From a checkpoint of a small transformer trained on Wikipedia.
Size: 16 heads of 32, MLP 2048 ReLU, 38.4M parameters.
Training: 773M tokens, 6013 steps.
Each number is 128 + 24 x the weight over its row's rms, rounded and kept within 0 to 255. Layers, rows and columns count from 0. Numbers have three digits each. The size before them is the row's rms in percent of the matrix's.

# layer 4 MLP up, 2048x512, rms 0.0333, rows 903-924, columns 128-191
098:119131128111121142123168182151149123152155130082123103102148135108154120140155131150177109151100123120129128117177149123120111142146129179137169124122143123107148168137154113112144081113090093
100:152139178121123120148176143163133105126138075092153144147107131124144143150135158151124111149134114136089149162155120095177129115125130127128092149149164131133162164054136139109091093144140174
091:187114137159134119173123151164167134141102189138054144132091164119168111126145122135113104140159086119118109116112141109129113088150095096185113128101146143160122160125157125130152136100131123
089:167138093112133142148112116127141141103114144113126104131118193137099136113153140103151184135145162106104108117154138183156116143125111142122152103107105136144119103141106142127117134149107128
106:126125130113138120135129151185169126114127149101136104103106144148159134101124148113089105123129115138099174135166114127146137131097096152134083141140122127154127098140129167140135129156128140
074:167153123147123132116134136129092116164120111132127156127137121116127119126072162143149110104175097107114158132114142127122159127129096133107135143101130175101170135108133115113153154134093105
103:149157105110105112144103133110154116132145171125142116175090120141087160153121104072124110138102137139106135145139128127107107123132124183115122092104110097143106121140124146101142105087098140
117:145108120172176146126120125163150132120101102141140098132148146068136111144124125095091126157130073092153165129104162120068086112137147077134121109118127150122121134112101119144137094177127157
103:138098126098157125148153151151094153123086159149114165096148138109145141110164134072087097133129103147159125162167106150154137149090135167141112150099144139123176097089080131128109142164132131
100:121074146109141108075142116127159127090163092139132161147064110144149108129118163104159124132151100192140105110132121121110135139106132175151180130091112124127119143114126139147090124136142112
077:162087166108137125117129125091117103151169129155110139096171118121133115143151118137142141141130140137108131078162135153123146144156128140146147101143105095161142131130092103144129071139139142
117:136136150148098098116142089128143152085133132101155127123113149133120123138088161119158106112089130149151122129143155139130114116157106112118106120132141138148133131155152122093102110092058166
101:165122134140143133069132175164110129192136159161105118115120145135144110112126088117146135132173127137105159157147080145087106123123102159097115166134060064142139138181102176152131165130157120
097:109166148122118114083117106109143132161133123149121163102137047112122133126138135130134113135131165133109146128125130108130129106140142112146165133144138167123138130095157164105109147110119063
081:155146102161089146176111164099141140157144071164090124135138134152128145098125104180101099143145125157111096131112156139138149148150117147153130148143150090122123126104098136124110143162175113
101:172160117108116110182093090135119122145163113164142085141124115175105153097122146099100160135131152147129140112140108122104108097168107125176135148133141128121076132123118184102160133186182145
096:119101151124124112139125170108141128146134136147122101143154090103127121215049118111180122131127122118117119169155122130127130134122102145129120163091093135149151128119102109119091089144127114
112:133102127112101153185143143133152119123143096102103139134113111081104093141156129099195127122121142099130125134086124117144126149128093141075109104135106148142142122176108116071068137120153090
099:150147129124125117125120156181139149113172113119158100165097078126127083172099114133118152127121137146105144092127141128091174124115112156133106159108084110148080115084149149118121107149140139
084:157128114135136135181137094119125091110116098135146101170177153120125106111108101115157116142117163114132154114154148091108153111125100130110141120103108123138120113109149110078145128137084129
095:104137092132125173163154128151118157143162116132107116120174143157152116135095115149129108151102127127106091123141120137150108125127108141113129111146108126125109102111115132122099136160115096
102:124123145109101100123109132138162122113128126131140172146096127121123094117157156124120122152156138100177105104154132126117106123123127120100116141079115094138136139145098138117106106148151140
# layer 4 MLP down (transposed), 2048x512, rms 0.0333, rows 903-923, columns 128-191
087:147136157130111125140157119117066119162170144156113137140087116102113149147132116146139088081167106115099122135093121112116118087137132107111181126095136112119106105078105133134084134155132123
099:135149098168128115109152156102157148113159092091128105151172161137131129125141118160116158146108116127132091123106085153095170140123117188096132126131141148096145158163086134194154153130117107
089:092110116103143180139109146133101118175172122110179137151146133153132133104102117117096174114156146120133104104115130097133149169130119163132115177121149112107099159100093106147076121103115110
090:115181128160117152141115144122165150149177129117157150149115141137134118134097147163144162129116090105111121117118128171132168139143133111144109146125116087077143131125080127125142076069138155
092:137117142137146112115138061084099151163140140114139156159144117098133150132142114134162112131109116116118094124122142130110121159148133079100144104124125122123092119117134118188141123097125118
059:083110065126116112140118133118152136109105107116122120167132116131124153122144098149153141185082104093169129129130109133134102124140089137116109132161134126129141127117113138122110097126162154
103:128134099120123127145164159137061114120114125104128142154181113150116150127076169114141105139136104111131178108148183125122139069120123131178165157132127173091103139180153136098110130133137136
114:146139144120204188127135131143138160100099148167168107095144147149153133121102096137093079121098139161069124126134118154131159103085138145117112127136115123149141117122108135083138108120146108
097:146123079141128120154109127145151135117130140142150155147123111102134140124143152184138131102149078073120095135127149120148139115078092130084097139188133127093127163115113121104129154114143134
098:162130109071129127166128118176136126167120124099154135117145131164131129096107113129177129091149114120073169124116099127145111164156113132091076075099111133147113128106120135120160148137139109
065:153152088135159087098098125168145120140094147158167116158081157124145131095143142164133150147118133136158131141123117126123156136115137142135078127155105177173122166149088133123127160137114158
114:119142115095118103133127144110127130123131114121158081146172160150151171143146142162129148144086152098123099108143097099133138128111078127091147084087126108131112119114157094165142096100139105
102:121147118138131128155103157125122100124142151098119117129096135141125135144139126124170083127101112119201140103159152129086094120119131161118111117076100139143149146133138133168134140168149103
098:182121153150132151147123118095132159136126110131136112151122127132124125111113090129175112101120133124134121088114142105090095154100162107130132094108137135144100104128126119126143161112151150
084:136126148148122153144139145159120146120136106134146124112130115130143130131141115115137155110137112176102091107181142149166129078147131132075142154145165107110107114143171144124133120144089086
096:159153144135155191144123112149123136162074136147089122123123101091167142132162121154173096135128153097185109111120132121116084133138131167128105122145133144143150161146126081121097143083116084
090:105175087153152159129158078129152099108113145128164140111090151148115155148132154144123113120120177143145135106130127126138137118065145114115125118154136162120110125161148168094138187105159129
105:129098139148100111178117173142166074111117099142137131160125113117156124130174114107123160168117125120123125130138145160196109122148077111127144170098090111107146113121118114132084098147103139
105:117112196144147131118141106075121135135118129142126089125124125149133165131131125128114172162084107123113139132138068136145119094071141146132144125169120150149112116168137153110110105116180119
078:136111119122146133115157155128140181157131136131121163117099100136151131129136160164110124116116122136123155157109065144128153130105148120147100149139148159133127139104097116175125095135172111
091:156137124076136100125165124135149145140120139146098135130139147147092132157101122116093102094114132131135106110120084160142108171142127098142107112135122114145136106173131095117113143180102126